config.yaml
d_model: 224
activation: "tanh_gelu"
rope_fraction: 0.75
parallel_block: true
init_std_down: 0.0633
weight_decay: 0.0
grad_clip: 2.0
schedule: "wsd"
decay_fraction: 1.0
final_lr_fraction: 0.0
doc_mask: true
z_loss: 1e-05
train_tokens: 395900000
steps: 3021
Each number is 128 + 32 x the weight over its row's rms, rounded and kept within 0 to 255. Layers, rows and columns count from 0. Numbers have three digits each. The size before them is the row's rms in percent of the matrix's.

# down: layer 5 MLP down (transposed), 896x224, rms 0.0633, rows 316-428, columns 0-55
# up: layer 5 MLP up, 896x224, rms 0.0632, rows 317-428, columns 0-55
down316 084:057113148086135128117133095085076100153148136152064139177063156063114154146185140109131126110130122172130146141151135096144113113088103117112124167143138135106151187082
up317 095:079108122141123121148108171119110092114151141137201147072127077132185109161081138136083087099131141164155073097069102128139148153121136174104142167095109182136161132134
down317 101:021126114116104145159092121081147172138140115114115110135144117190142130110109124133093089150110088152126101192173114076148140187137149106187083206089098168145146092126
up318 094:112137165103114146177145160145096060103140195083163118100113176099125186082116067141205067147094088123138141197162067129173101144164114187118150133110134123152116139117
down318 099:082171156145101116143117105159157112143074100089158133138160127153094109140147156168143167111091141101147156104130180152141117125130125075101114159138067133142106150087
up319 089:125124187065070076154138104130126139079138111175128116055133079135099149153139163128112107145138160151205142154111124152110147111175140127097069137118098136148144138187
down319 086:139111103150147160116091172164174121130148156128181072133168255139164083136153099182146128127188062063137173104146155112167178104079172205153121154094120128087128125097
up320 106:144049156111112158068117137140135102142144136111142151140076095180077106147149160120105131205133111138124167104103093109114107173121148108107121086169096192129124092114
down320 107:115126081129153160106125079159121124134108185144092149126209088122097099056150161165081120148145146110108123142130159124202118102188095108182104104095141130178132043144
up321 099:150127121119110095118110166068142089168148155111127126107099146080097169200119135154152053154145126159109190186091166108081127093130117171099154100173121114183128148172
down321 098:157109148116110121186154118171119122112145114118123107129104123194198081087129138148127115183145159123093086121096132148134124138153108124123138107178149160081121124183
up322 101:086140087112132157050159072096107116119137158149146130185121141119142156153142063157172164097138114157052191087140137143131087080127140082122146129104148165124175148163
down322 100:124133148102092131004140091141124117072169102155136107079119098138163128115127201129106125175137154095105059139100143208118142134120076123198140198134165167123168144101
up323 102:111075233100151061159163103131086093104066190165140131110124075117155160105129180066146114149134141151112141182165093138157159141109107132108098129110121092171125101104
down323 100:165177122119136143158141107103105184131167115177148109113117178097145136142205108151167080082166097129171090183145132135121094154173073173129101138076156152112154204135
up324 102:183133200067059135083129124141096083171142161049158153149186163103121125150153134139121127117145149139172159119113145098156106147136098158123092206151120188126125159161
down324 101:101078104162182097128115091129113106145056166147172141138133100138116158127128149108130193147066125157116147076212130109155145186146083158163187139129154104079116087079
up325 128:152202144150135104143117163154058120105146169108086103112199106180146117154128109141170159084078088109211190164142173141141105153100094116092136154081136091096103140094
down325 137:157157107149127166152131114145111131169085110133140159112138157157128098109153072108165171082151109100158205142134148081163180184077173152138124145161126075160083164103
up326 103:164200097115101141098164107000133139113121117140153110168103166072125131116208122162164151107123163118102124097145153132097103123110126148118151099147098114065134122157
down326 100:143142173132142083194091135117148104164120166121121105094152107104162169142098122136216121088125134169164196090173163215143129138155158118142105169084068132109089099104
up327 099:144155162125101129184088142070147087115110094168124092074085130170118083165079120147120126168074111116174109149100148175109133166104123069111156153060116124124160120075
down327 099:151166163158151170127179082086041128199142075167146109170172091160113116103092125140093161096183084166076096107089141156165181144200150077103068107148149185070202120140
up328 100:104157092138105152120139091153052156194147138117117099109149144092146123159131082141107108158144138094167146131115074084153099154123144100151144086068142099106149149128
down328 101:193075143108182116084200079121153098083120111139089112113133115100140132113133216161104155115170151110106155126127104138247100132158139075161113082127143152094130184115
up329 117:161080113109119109135136104086152126148177170129152104094176163124174206137150148117147158116150083122151094150103127123124083117209150100074107143124151200150080087119
down329 113:129156087151191162154068164121122163163172066097108184134128134166102065088149041160120150095078129128198070080118152124098142140087146168143092097124156084103164147127
up330 098:181119073161140131151159100153094157069109104212088108144159180178117156157165092102112153135091131142103121137099151154148126100162143085149117110118117094115082066102
down330 090:104111133121164068068097125091100094129144123135094117101107086106163121148123125134156065116160083135111103163103135102135126212147080117105140139194173162143117169101
up331 105:127104095138136111066155105126096077166088088145135137125077132137134171155128177149069125095150144124123096181146197133118120100148178108079165059061089086068065192123
down331 098:110101170126138051093078104145138160099161121117179142094119146080094174121174144123167124154137123099109073134139167159146107133119178113102068089172102076169128142114
up332 106:067095139136125143182183079102114164099095114125153138070101152076160108152114138114111174108115186110122082090102131191147117126098117138101155151088187131201173082075
down332 114:151153160141132133132138089150106144187156128117139155116108125080096175147096123143124151117162086161140141130092162140086113184137123139082180120114119112118186125100
up333 101:128111116128065108114118109132120114118105106113180091163148072125150136151111126098160156090153138083172108140134067135160097138113106114070103137169086138125137108119
down333 115:179137117150142136127060135118121098089085152131129108145120097095152143077171097133198102136135117096117082105148159106088118144069107109174133134091112172152130107169
up334 098:113169069104150113172192137123105115098138124187091147138133113136169148112110171136189067099121134132099152061100119067147093110123051108133109147117119121163137163145
down334 108:135154134156140126169094127106130172103095152091063195172107172182145122177123139131157147104132107169075169111167167145065125105171185147122177115115154163064090095088
up335 107:115102075178144139100122112138131113149111151098183142133121127093126177097138094187161125074106117114140188133142114141076120081107192140135109105097187122131100120154
down335 120:175105147115123146118113119144086074145088151096175118144145104123165172126146117108147103111094153159059154111223120163123093095134207128063108176128148122148174145170
up336 105:142151103117069152168146100147092190153141152164158096087112149079074172144153123106116135166119185112104193069206123110098102105102117063099106145125103158118164143127
down336 103:124077150044118143211099117126107141110145100062129141117130098107134134189153104122142162123102156140196190150100059108136110138190093151115127158127097110124085159143
up337 101:151139095133061081117188143141138163128190083179170092102172124158079174128105113162129087081097166082170128098132094169103165104041085162135102146160138159047144112199
down337 099:124078115099169150129080080127084062151098180131086146120109120125155144125136138100110160110131095131078204186112142110205152139123126099123130100190204145208115136128
up338 098:114109077151110160142152107138079149082131186138120138122080164106127149146174121108160142080173147082148163106093148106141136146132143141076130162130102145148143098127
down338 102:147107129113188178138078125207121130123156137082118132154082146158154121185092144102135135126150159174120117092180088118090133138144150137177131096115134114133123140170
up339 103:115137107138145134150134080173108092169131093105130086126161151084058126146053132088096139184149091094162118144123092148155103114133124072118101093165082135131174138100
down339 106:090092158131102151117117115168153108089039060127097128152151107093146131158093149110103151120156135146092164129124184124126145125148089087117161087139083101106142147113
up340 100:107099068079102086126128119095114134081138091201047125094153106079116186092095065098155182217124098164079149133174165151127148093142122135041076103133201062102185133138
down340 101:105078105075194124104085145142154122123089154155098054095071155128139162172142148124134129146109128109112085167136079142105080122114099192119112122087194105118124078171
up341 095:136091160132057185133172139138109193189141141112147136107125206112082193108110055099078137119091155185159122102142088155079120145111092102110104147120155106132134097146
down341 091:140162140129132070161161120160155145093084142208103117123137101114211118117109192150123130086154094165091146178136057110170111097147156140146082109128120095169148157130
up342 103:151112129187177085081154126099088098077127138104169156194115141175152158133136142147171108181139126141150184112125126147139107130183103079129079088144088119147099103154
down342 099:136159175072150154090139157162104153166157130196107066148120102099163108122177131079115109139120130074101147175142079151109127105155167120100205108191105150144145146114
up343 100:132058127065125143105130110172155117154087154097140133094114125098102112132122079141137129126087157148135117110063139169116086105092160161117075136112174139070105109037
down343 101:152153137104111091134155128084149135173131107132126119112176060131085142076172138074123142088122067125137127116147201154100105191163155113095124134179127135150102069109
up344 106:164143072122135175109186176126110113119138110092118129160109109025062116149082157168129151076166149165132167122131112108125139051073106083088133093159053124121100173150
down344 110:079146144088075188157172121094176165118120143208194101101095121095173067134095185091165142141145122149136161119158124133117208143090080124103147135108121135151144080149
up345 088:097134171149118163144134150111131103102137125154153164130111102163163127135137172175137167183118083109113120155129177089197174164120075130122094094152105152074135147151
down345 087:126072142105139154080095161128138130133145127143097130097102164092092117141163089070138061077161174174153161098116099176056047061094093132123195116101130101162170148109
up346 100:135114128189134097124102112101159088101114109168177078121153070106127105113123123079126140162137128181188142149154116140201146073143127140080130064136076151097144128132
down346 099:178132145146104128126118092094125131119122127131134171140152085103165068154162127115131148075106136159097169098137114103197138097061112176149093179111165095162095132084
up347 096:091140110153128129126119176138140160110128134063127107114177138117068106108167104140138110170096096121094126165127151078099079097088066131134127079087098187110163153155
down347 092:132148128094156113158166040124145178099096095160155069079110118112128124120122137126172170122109113211134098107132136122139143120173151133119150122116099089160140154104
up348 103:154125050144138135083102134147117182154138149165108109078091113193109186144080142142060093132113114157167134070118166124079146124141117148129148135126159097114143086142
down348 105:102158097121135152100159091085086124128081076159119194115132141170097091115167172107117187134212129123142176096067140168158148138156132064130127129092201162113140129133
up349 098:108161082152099155121064096133153101146109149124136128095127110158151116152106138080144155144125114191078147080116123114116118147094107146126134203114184095094125054110
down349 088:125094102138084163123129174108128170160126131157132130149154163102101097119141153192106138108159105102113146161108087146182141142160110150155182163159050161142111151129
up350 092:103102136154118166151089178075148154112157082101084120125144167117156101123085165133074162115135172090184081172100124100109129102118104148108124148202105196141101129160
down350 088:098124173075133095187130068185092116108151146092178114108102076117072164189198117114131094091107084181047166102115144182110128152126132114089084107089141122170201106119
up351 079:095174115121121123103189159078170139103153099137121093136157151064162139152149164098092124158133098106147145080149151130164112121144172131117075175159143120149066133159
down351 094:217110090118087116129160117147116100081028124192109142177095118159162122102129094139159122175133123159151099140097098117138165101119074102099211124113140086081121148077
up352 104:111108165133099110154121140163160102124110134182073128117178185215180077121102161099163179089126162171145137176134107112121084128156152114153087139116125118135140130119
down352 103:148070173101161136116073166088142116103065147142099131106131136141074110084123145145190157184118119154137150129105164150179070094100155163085118114114115097138108104136
up353 099:183138126125163099156130126109160138114125102125151094151135098138133092169135123094226110114163111169163101108143142102132145157089100112100123106158113168183077124121
down353 100:086117129146156147115152122088148176161153084146124154098153157136128098166124116087161155131142085116157092116115117124093255178100098159143112093133185127139102163117
up354 100:067126092115106085138155117120095147170126151121090135153128098158113223167076173144070228107068056123139119094136121150111133123129125081089079158133169128135099135173
down354 100:151172086103135153148086117154142135100142114070119099128168105097086086132167181127173147092202116109154141116126154200136139155150140173091105094130092208103164075058
up355 103:132132147122168154155210118091137119082125147135136079224130146095171074132121117162167145123101103177149136167195096170119108109201092096036128115139114110192100113139
down355 105:142159105174092140154106138127072054130121208148121148109183104091106126162141110202095118157141204111110112157115157149159137153180085093123121073100079099198123169133
up356 102:172139121151117173138150130162112095186106117116114109070167135120099197132183164139157107123102160142143123163194184131039129110102163122161216066121140125098117161133
down356 102:089156137202171142174131081107154142145179094144134107100064117162116079140067175111098165136165147154109113097175095124153132123151054131073081159136111102118142134095
up357 101:168113094146101086142136142108097123162158101107204115129107122096140097160120127123168106125149147063172138152098176082175150138128114118103138135065161109127155121150
down357 104:092124113117147119156119113170135164121135119116161127124121177115148147107194161098087155152071143103029124164172057112071144131091112181074108109130144158112149116097
up358 106:177187131136121109156104095109112101083178154129166120115167143144156109111131177131177166144114127118127137150133164129152114146062094145146117094161093125150094084165
down358 102:127125105137128150138083106102119132171150156073151125088137132151105128153160077159136156135136158126127129142120173186116110091175119169126127167079102104179092117186
up359 099:116193142110134173206099199107148105081104159146113157155117157132125157124177177150163114153121141108063114088122098127111066106100089132069155081113139151077135160126
down359 098:098172084177086112131114128052107096083148073089106110126101043130107113189148165148078107099159163153130075150070139168142106173132173160173115132116124157146107096102
up360 092:095128157180124084108091180133132151137125177156114182142071112148123151128101109056129183139111186085100134130124169080128079116095105158150192103142056148104101106113
down360 099:130105155078102090109145092178156119130143164086150117160062138103172120111126144135061169117182114112152021121171098093233178122168133141207141102127092086153124163094
up361 104:110114136145090156093083169122152103141192103145207107126110181142132125200115095147144160152094137143140152192088094140103136124184148160107144159083061111119093154103
down361 105:082148128100129089116079116139075107128102147144149140074058128070077186161161164114133138154162075149135161187163111184172097088174120130139114137084115148143126184112
up362 107:088139162102117145075153176120105154104150174119115071095112163082156164138155119120107088155124142076183105118114099105143180064071164133184167112086125130095088141116
down362 100:144105105112112073070148144087161177132137146074084109163115135069071105152098172140129152153057101105100099167148109163141117112082114161140161089131060138106104138160
up363 100:108127063149129223129130122136098170089190141125084125124159080177178085150114140133135168143121154094102100164142126124089137084148122152103162122162072126146175103135
down363 098:135116097136153102156148171169167118068159139109133127104119106113101100073137193132066101166157170181162158084106124148168106077137152138168138124083139155130135070075
up364 099:128159082145106092094178093143105109131134101153174163134094070126083175147147131168168085106116111178099127153157106079185185160091166113163134135156165175145108113148
down364 105:118151042104109098168125135187120123175120113123092122078123099208150123095206092168157110096137106117055120053190165095148095143123108082140138135149175087129111138092
up365 102:134130103113154099097133109108162105134137135145155140174174090141126091102138142170195133170069150133165098136123180037108092138147121089127144095131136139117130135137
down365 110:178142115064232068127079100099184102119111134120126111119169087062180138061147165138098137124125061089121127085125127124134116159094104186113160193159111139126104116100
up366 090:140127120092139093084096163098132155071128127120152113126111118146203158070115081105119111164093152119169123187119091144110175124153116085152148178188100113101136119124
down366 086:143050078178133140149153137152122152135152112136140115166120112104117070147130129156083144116175130143097163074133124131147098149073133167117171080074079174149158068139
up367 106:139202067159103162102129166148144100113132182109139096069119105066145095122152134063168144098128108178113130065094214126145103158114115152136082173129148162135126085143
down367 115:115148100095111149109143169132146155081084099176138089166096137065106174093125083076107081159128157156092122064110121107130149162110187124133132157119126126167104133126
up368 101:051134144146132115130136118053094150131115131188067062123139092143053124098128104102150102088108127144110161089184143102116132103149128135121118087070102163125120101150
down368 106:117169135209132121156118130124123106143128150063137086142186136134093114122167115157140156106144099140083143158190085066157123104098134155093140106135083137161141163124
up369 103:128144111120171140135112103117141097090056110192179089101137096139151131124141141130166122140123090087160167139123111147155039169061120110090165076107131091100149128078
down369 112:137091194055145080127116132113110099118135079144106119126126156125109122135113145143155163195150129128091123196104132150132145143099132109152103165137189153068093146113
up370 103:146153140125089096134146110106132084130118102113139152122131166151100153139120135112188181112127126169113113069099109100133104128168106149112096162132173130100131110138
down370 108:095141138111143132181064115103169093114156152165161179138150173138110108210076130141160133138152153134185137093118113141156170154079104084118116097124148087104173146154
up371 096:171107157106107119132139120131094131180144184126117142146159073169167100136106114137095124134131134132079082129136154125131081127145112112111198110143155114110201098125
down371 096:140098068146081134151109153102154110082079142097104170128127169193151094153202158079205145123148124157179121142173146120163143068115162110101140113083174126150181186120
up372 091:108088072111118153080177148138163149085132121142110070108151117106125103115097100115248092139127118203064095150111166161166202141056151108127090146093188125102113096124
down372 097:098122094095128076134111091110066148123084100154099134151076164162104119081095149108131098158126093105092066133146130147144155139090175119113208096109112098117134128156
up373 093:164155098110098139148163144146129125092110183098157132084173136121151181099147152203097174089112127084185108171160131183113113145140152097093119140096116095157170143087
down373 094:126125129119146134153142049106171175181164130096199120150131124090044127135111125144135174142135083207135117181150104155149128108127073158104135144173115125137110156184
up374 096:116107079100082163164081146112078156163109159152140069154165100166112133162143065069128125175078145157129136181155180176194084113100117116168107094103111141116175066128
down374 100:125188128094101164147091114142149100103111141119150157131174114216139115120148074157114099118160138124090161161132118117101095116130193132179120151177120131198139127068
up375 104:145135132174140158138149123156066098116171099163128114131193058114119203141185105077140116109115130100153180189142165103056109125138131127137152099164024083121117132162
down375 100:140136159099130159115093144171160067166138112105150158129117131158124076139132117147117086151181093099137119148150157155095077105110101183151113053103154134114130164108
up376 090:103107091194136128145109076116107126142145134156103120108083166153197102168104109184103166151065191126177158051130111130105112144096125144123110187124142093057119175105
down376 099:170129108151154164153110161115144118177078135151186170124097116158125129110140179140095152155161147153130101133106144122162084038101111171115134076086094147162157130099
up377 090:166180149169089120148154214086131075147139110140113095113139097125176096107173120142154051120109082116101146113141175153076117075127104142104140134112141092105135125114
down377 091:096122149178126171111132125112131132139148178123040055128093134141133118089138187116204117183191134171163166071107067140133122199173115164087138076171118167147174146121
up378 093:185106170156108139062177155081088091124109125143114117140162080129203080126152127155068146159136125147153097150153130137080168092097122119113156154170104100077140132139
down378 095:103132101166116109175138135128087160158130178117141084127131082137169164151153124143115129167124119157143124094139107136136112101173132152054167090138087112152058107134
up379 103:151135126086123086100205183116080122113145091186156180099111097128094149091113112115176123150206087109142117139169133109129119155154102147116115145100122113122114124139
down379 102:201112142093126102174114054103083136136138111114065103161126129175170160146150103182144108139109094181155140086120106117112128153121120111154109116124092120137088103156
up380 099:150074117122133139117149056181123144136143166125140137131166140139141065081185113148103132161167149119161106085171190190073165138117143131111115161112105114113126150226
down380 102:082102060144073100115132073136048083105155094155135118123124098164130176171074138090135128052140131113087144151161099148127095081174190086172153133103153140137100158114
up381 104:107092151172124145112129118123160117067074202188139111143189094113118169130096168133149132073115118018137100127177130115124111139125134163103101164109114105134110092173
down381 103:170090105121189150148154127145112129125105156147143135108122143148144176119143049091155169173139089117092140147080133132149069111120175122155121136145144111164122141141
up382 100:119177118091115133151148120107142170162153120118080101121171124149140131131129093092125080176112106152108088119134082112122104118166111068183150100114177095121121116095
down382 096:121226186121106139156141078162159134111152095120090154155128120107093126101132084080122107103109078040067124102111071134139114044131135162125127086109130159127136136159
up383 105:109127125165110084133119127104136160080157133178220105166117160119066119167148089124184116182154118123077125103157105046138141109072116146119093069155130080130154161209
down383 113:115099152148150100138080097089121127172196169127090156129137120143125112103110120121127080156175062140106107118105120122101125118157148173195164128200146069076149152200
up384 097:105106086150181143173083096117136150100135146111140098101165049127190138194070129152102099187135156103106095126127130113145147116140173121132105078192081179134121159099
down384 092:168088162102099157109169149135159130127136137181088112130173190093138142082136095170185143080119155182168151085140144131168157140130146108085093148100104142150152160129
up385 102:094111118201123127186112204099103124140148126086093122084125107139070134145061154099123184135103061111140093127125141101191092117166092128138168082121134112100116177171
down385 103:101105109144216153052166121101161107155192180163138159144108091118175141094066162156100134169130160130122136159136148075125079128130117165115101137138162116150112098098
up386 100:091157118109082147116125169064061120129188111108061090119098113143168099130126104129116089132177155132107173138076117156129080178153079100119199114138185084107094119087
down386 107:103079144198134178131153086152116159137185081063145204156142064173091140161145161156109154105170097171131167108122096114126093123091086124207109177117105157118075066158
up387 099:191106174157127107093157082144155120100164181099154104132096106168116180156136115143138172127155082160100173158099107076168111139169170113114173126096110103216114160135
down387 103:108075128099147128167118153075111147170190165090137120175142111127152144093094148063136093134187107124135135113090154155139111172128131110102128192127173172133064129094
up388 104:120116130179128115151161111188076070143144160083178052145119099160210127132141088161144186100107108199122146132144121106159104156167113108146109106167048152132084185164
down388 107:123106104079130124123140144151099199124136097191124170122104120145163092119162091118150174145146108149074165174128172124126107164141142139120178143121120115173142154080
up389 104:148061158139134127157208150147118142088212157128176133113189108138109141161128104140097173064183150127134095103094111113126153175173140132080100145187100157140135128183
down389 108:144150150162183117114150061101097152150115162039066164098112163117137135141136112159139191128141107137166171089117080084163146172099145184156138084146130168135186160089
up390 094:114120136127116113119137119126114217105173066126120140078120152113099149107145101098120155161102078184190154122144120121126192159065113098139130086059134195106128170126
down390 088:175175109085096086192121104183185059150157173090192029189152095161146091080123147148173082131143147107135102125101128205116122132141171146118121150139157089179077152130
up391 101:126178129150132135171162100128113102138068183146139128114126110037172163126196093133097136108132161197116138182144143206130139150139103123108118075113134107109156133159
down391 096:117099175081158123135140151136107165110155104124194129097081170199085146182093148147149146147118142131174097116104141060054127150098154194138144115145134112136068145117
up392 096:134130128088107170153147120069153115144141077144083123090074155143109149132120095120110201080103176164109187097154129084132135092138141138111086131098123099128140138138
down392 094:096150108163107168122098155132098122110133158084143119129187102137092138112082099089105085140128099093138120169144128145121111157054119117076114108148150163089099179129
up393 106:208153152132137109079042166158149135155143198168134129123165150125109145195133098094118066111106090033155175085136097056151114125111116162129092193169096144075140159148
down393 112:153129088092168150089133189166128133155149069102101115106114144130169148101144118174166127139104094110085131089098106159136047146163130164103112141164107100135108105152
up394 100:156190156164088171053135173107140117128128122164147108100114148079113115205093108149151125143115106146053118125160085077120121072145105104153080067099132113145072174125
down394 106:150104082100155116106110124094142120159133139107114127123161107091107162106111147122192161096192089155164152128063110157148115165051171128165090092135166132137116177124
up395 093:114142102113112107133098113155085086098126112061118119076139122105105111164098162139125124121146142166113103105086118135184138150121142144103135146117132030100081081245
down395 089:118186149137118112180180130116115133098105097096136170147119111193123140079147065091108098077120158128114101150161127107101165125081148093120110148116127192124145181050
up396 097:145161132130074077171109186159062107094089168113170117110160105124080174088181152145074132138105148102180126149120173052118174158125117144102127073141093114128129124115
down396 105:115096153158092087110106108090134125183134111161105121131131173104166111114148103079128150159121120148111156099164133158082166106213116143213185090135159138140152124118
up397 099:154127144229120109128127137124098151110166113134162133095149105154167111132111175138147125142114101123122129191091155126139127152129100117119140106149110137158130168136
down397 095:101114188086128135050210118142185127121145156118162140115100145157103152128170149134137112123092167108154134130149137056141110182179129180195153138178130177150089129126
up398 103:122130125116112163139189210113123088122142127149126147154113093139141148194100106082093120160156165157109148201129154100156124108078043090096116094180091084096132086189
down398 100:085140183093181127110097086141142128126118138127182135108164168128107154122111132087134148136142096125120099152119155080126151134098142112104100100075171182117206164126
up399 101:118188103187097143114161133154104125073102172161127108110120044059135193131129175121130060128154101157123090132092167068108115146184122110145091183140138117164121131087
down399 092:135138138055105133147094154033172102172134084058123179073155156181079081095161064161161160108118158141122137136154086081173126090119126167122128130116119131123151155149
up400 101:125163092100113157144149023098078120152118129198102159110170143151201090134115183141128148158122085108131112104135126098129104095140037198152105167146148106156159141101
down400 097:167082159131137111194087145171070178171145108120189187129114169138113110105140172101092127115121193093134087111141118131179121074160132158057111139166113175137122099151
up401 089:177152118110074172121154115096130145097133137148079132063153113177143088125123152145113164165123146090117138162141144111131132108120158132129095112115116126081113162131
down401 094:091054136115126083147159169121114077094115171121146054176145121122137141103123173186074166083077143078156146130123089104131140093142129166137164140077122092099101114193
up402 104:160079148184083187131105055175143130168090108136146111135156141162085177134163121137128119125119102078135178186136138113107091139077106130080142122148138172106128120107
down402 106:103170136133168121193186104116178120084178073211117164108102104128104172172088137127117080175103138127197077187179141094103089152182100078114139074123092081075173104144
up403 091:169110184132077093124133128172157144157136106114151111100113139130119089107154105112102137182137150078152111164085142170127037143104156113139129128159134162169098102107
down403 096:119138105106081159133110165088077144142101103121123150054130108085122134113151117111120116155101135125093142109113095156122110181145098139113089156067157061140125121171
up404 084:138099111111140065111131114142172104159147171144156169074121069108166142093114119082122125192075170130119097151109105103151129115173199099161155118169063127144203103090
down404 088:110131193107142132107131089126094128112165134067111051143128113129122118114157120140152139087204074137138132145198142115106148185130097141126139062093130140070135208129
up405 102:145160067182127060111164093085127125136152189115156038114145131097111117154111116061117142131084141092135126129140089195101195171124163108091175110115129145130191124166
down405 094:154096114057162174186107205104120150120149070150153098152163147151145109177133164171142101080165144129152087158030104106134157112146148115137146097158118137113079139125
up406 103:134094124111108101129139155123153045159197137160108138107110114156122102102138093120161151113087106052136134168195113123133118107106107147111143154104099124121124079087
down406 100:139147131051141162180161125099178155065143199090179108201110131111150101184148164097102090141094117161090092070111103084150083155123123103169090090213160103143117074111
up407 100:121170054094138078153135101128108138103108069152076110062135101150110174151082088091089110183146145185114174134107106083167063120127115143155101120116124158113175089118
down407 094:098158084148129096137133122156130085146113097173096118065140149142184070127067118136105116127124165139114150130049107152090170092208143136106080136105163144146155122154
up408 097:133145142153127175104142120104152124127079112123124128104156136101077137155111056065102117124128153169153132123063143174049092124149151168113161148111129121160129195078
down408 103:120116146095132169151161098086172148139095139121126138129177114163152134132113153100112144211116149026124115169196184110121116179111220148139107111142061170151125184137
up409 119:128122131130172179108191154144151118182128146142132087164139153109107103110189107170110049175143106124084145064185162123095132081119163095096096113087166144141134151096
down409 117:167150077141065151121185149123147109133135123184080158120155169107150199179104148152168134126135096147070139145110161128105136145153197134096155107147171205176182123105
up410 090:145125068171154163141144211122124112094122155169102079087106077126130130076096119159128173127134103092084163122090204176099099156123173102126106139153088154142181161152
down410 095:114146157173119111054235115112173108192099081177117145079096170162076106120109125158098116137121174132093127106174071142139060094079122134124115121102151194108120121126
up411 102:133164121079110098033116127141136098121124159095116147135145165186134080114135143113141177181120147084085081145086129135134130092121100120168115100176120088085124083126
down411 093:068094115156169158118094085088153167127146099066143099129134118110102107157141100070132130115063087104160118202142147103165093083149152113120106140072197136126183169129
up412 107:092089136121119120097139132149108109134111141117132156122120060137085175177110112116181162114117131084107136152150105152135190136171116151129166101108094156130120112115
down412 103:128126140159084194112117123143107130138140149184135119112140136185141116117135120121104158130074133093077127091129162119122161111127182152160144141152149126076155176192
up413 098:105164056096158142178172115150062081097120159157124165167096154116105132150063136160194192111109152115156135094115158052089164140162112115133058099105087143161098082192
down413 101:094124142178110108166133101134105072106057206129166161160161111119117115124123140135189154105152111121162109146139092155130161137120141158136136187141068080119158182083
up414 101:079166157122107108182143171131129112131117110146133100135082120176070171144123095087158157147121127117129147071134168138081137104114126117108100128182119114158126109127
down414 100:138046173076085159104133056137151118113092085116171166190152116119153083140174115140093114169070114130120101166130141120136104174150167149151140108132128084138188121123
up415 102:093169091104139111142105139193116159155164137151125056104109131122114120050133097102212115130101182167082138130104107169124131151118169187172144112111138132118112154090
down415 103:130163112093096133129092127124067097055130113093126130139170161098127102093128135158139149140166132130132153111181131096183147143175107141150155125146150176115105115147
up416 094:112113149069078130136173151151124109191106190131103186090121156143128146142115148105076140149098152124169161107083152087142163140139157141124118078179100147089160187164
down416 106:112145167133118115121079159161144152101084164102135125117135151154133096120113100071101097148102170085073129070107132155139136120133117219076130108099174129132171152170
up417 088:185127114109157066150149141165107138170141126134149106138097134079129065110173072187122116102146096167143087159096120140079124077171119116154163124110130080115115103095
down417 093:102106102207132185131114067109141106115176116113093107081149109105138134115107152078141186152112126094108130108158153139174121114148145162154066088063103170140153166152
up418 101:102133071124139094093126165112120083056149141123134172171119111139154116032115122091097170104107127147126197101106133168114094061137138149124117110186166110116112114185
down418 096:108123117131190115191113162097176094161157118106162143108149109077126144116116122176140092117116134122138109177169095132119130106146140146152130096125099206138146087130
up419 105:107105141146173105139105106181094166156130172141211179151078191093081096107141144183133138093159114133152077117115154137133135134128157127131151185058057128160135068181
down419 105:117149143095139173130126162141125131117086116137167147141134092158148082131077159100125109100087145153077097141114134107170099076097124138138141170157099079128055149155
up420 097:117139112101136161189118186179130116067186131147124187127113151171165104092113125122101101088162085141177114113109113150130195077118111100078123167138072132094158165158
down420 094:114109138091129159023180058068164118140046167106145149129130092096109162180052154165151120125127189113139122153136159132114105163083168103196143133099130154125088148059
up421 096:122144109192112134158117128095107100110147113108132171099146130112142081126049067131082153126159131078152124103142148123091155159075093159119171091108129194156121149137
down421 113:157107131129196090139151204144148125126131161079179199119171115138093104107164098067152137095115159095140112171128214201123175137102188119139115174130137127073076107098
up422 097:141151146134092127148163156130101119150163102158171106099179188077160176132161148063126068128118078098070117118106093207122153122129123059179168155159079103182111103117
down422 103:089169117187166083173142166137182157106132137143126120137119190095117158175103117110108136086064133119179183129147122113111148127139131153152115157099078097128148101121
up423 092:107118132113106119128174124118077091164122101128168145122149130132108137207111097139164148124123121120156175186178189115067013149119098099135114118057086099144150095139
down423 092:087105189164180083126121144190196184116099142104161147101150136136092090147102077154098127139146130120101106114145113143125150136114102114089131028192118184171143097142
up424 102:147103094158118154168110135094090177111131124114113113127150122164148112198139064094174146177109134129178069153093167103123088122108163159157153157166120082100147129090
down424 102:122113164219132196092176093101129155121149129110118149137154133153096186133156098103107159146105186124154097111093138102150088084149093099166080169134116107126133108134
up425 099:137124117146121060104103102154129114063155121126171082081131151095150135126171112176094106151105093132166141151081089106127139107088162105111192149145117192116137142074
down425 107:157116177145107175116187157122122133168119180140065146197128121150143163168145128166108105166103180060114110134140159162114086187159153213060098156119179131148115159061
up426 093:080142139115153183077160117146149105099122123123118131053089152102164144102170117103119144127060202112174047099147132120166052140094074142128165116096207111102133119142
down426 088:105121121067092101163131099139105140193154109115153097143156165093134123130095131131149088101182146136091202147137173135065190187126138033087168149142140100106115127072
up427 097:176075112133120106122105160075122176212085107155151120114140107106123138105122098099146151088151143111135094130158108095106139124165121180147157102136132128112147141107
down427 101:126119086151142136172107122101108095138098115165109131122128094077145126150090105143149191121100116132145099169110136088149117095177139150145157119126192098194117160109
up428 108:136171130157125110089158156075149089121106171091121103160155191147100123121133157062132175113107129165113178223132110151145122090171151096072104094130126140197101134136
down428 117:113080114109162110127145143118153144083120156074196128136061126152161149154118180116110174192082129117118155152120094088115134093136149143152114134113113115150161098144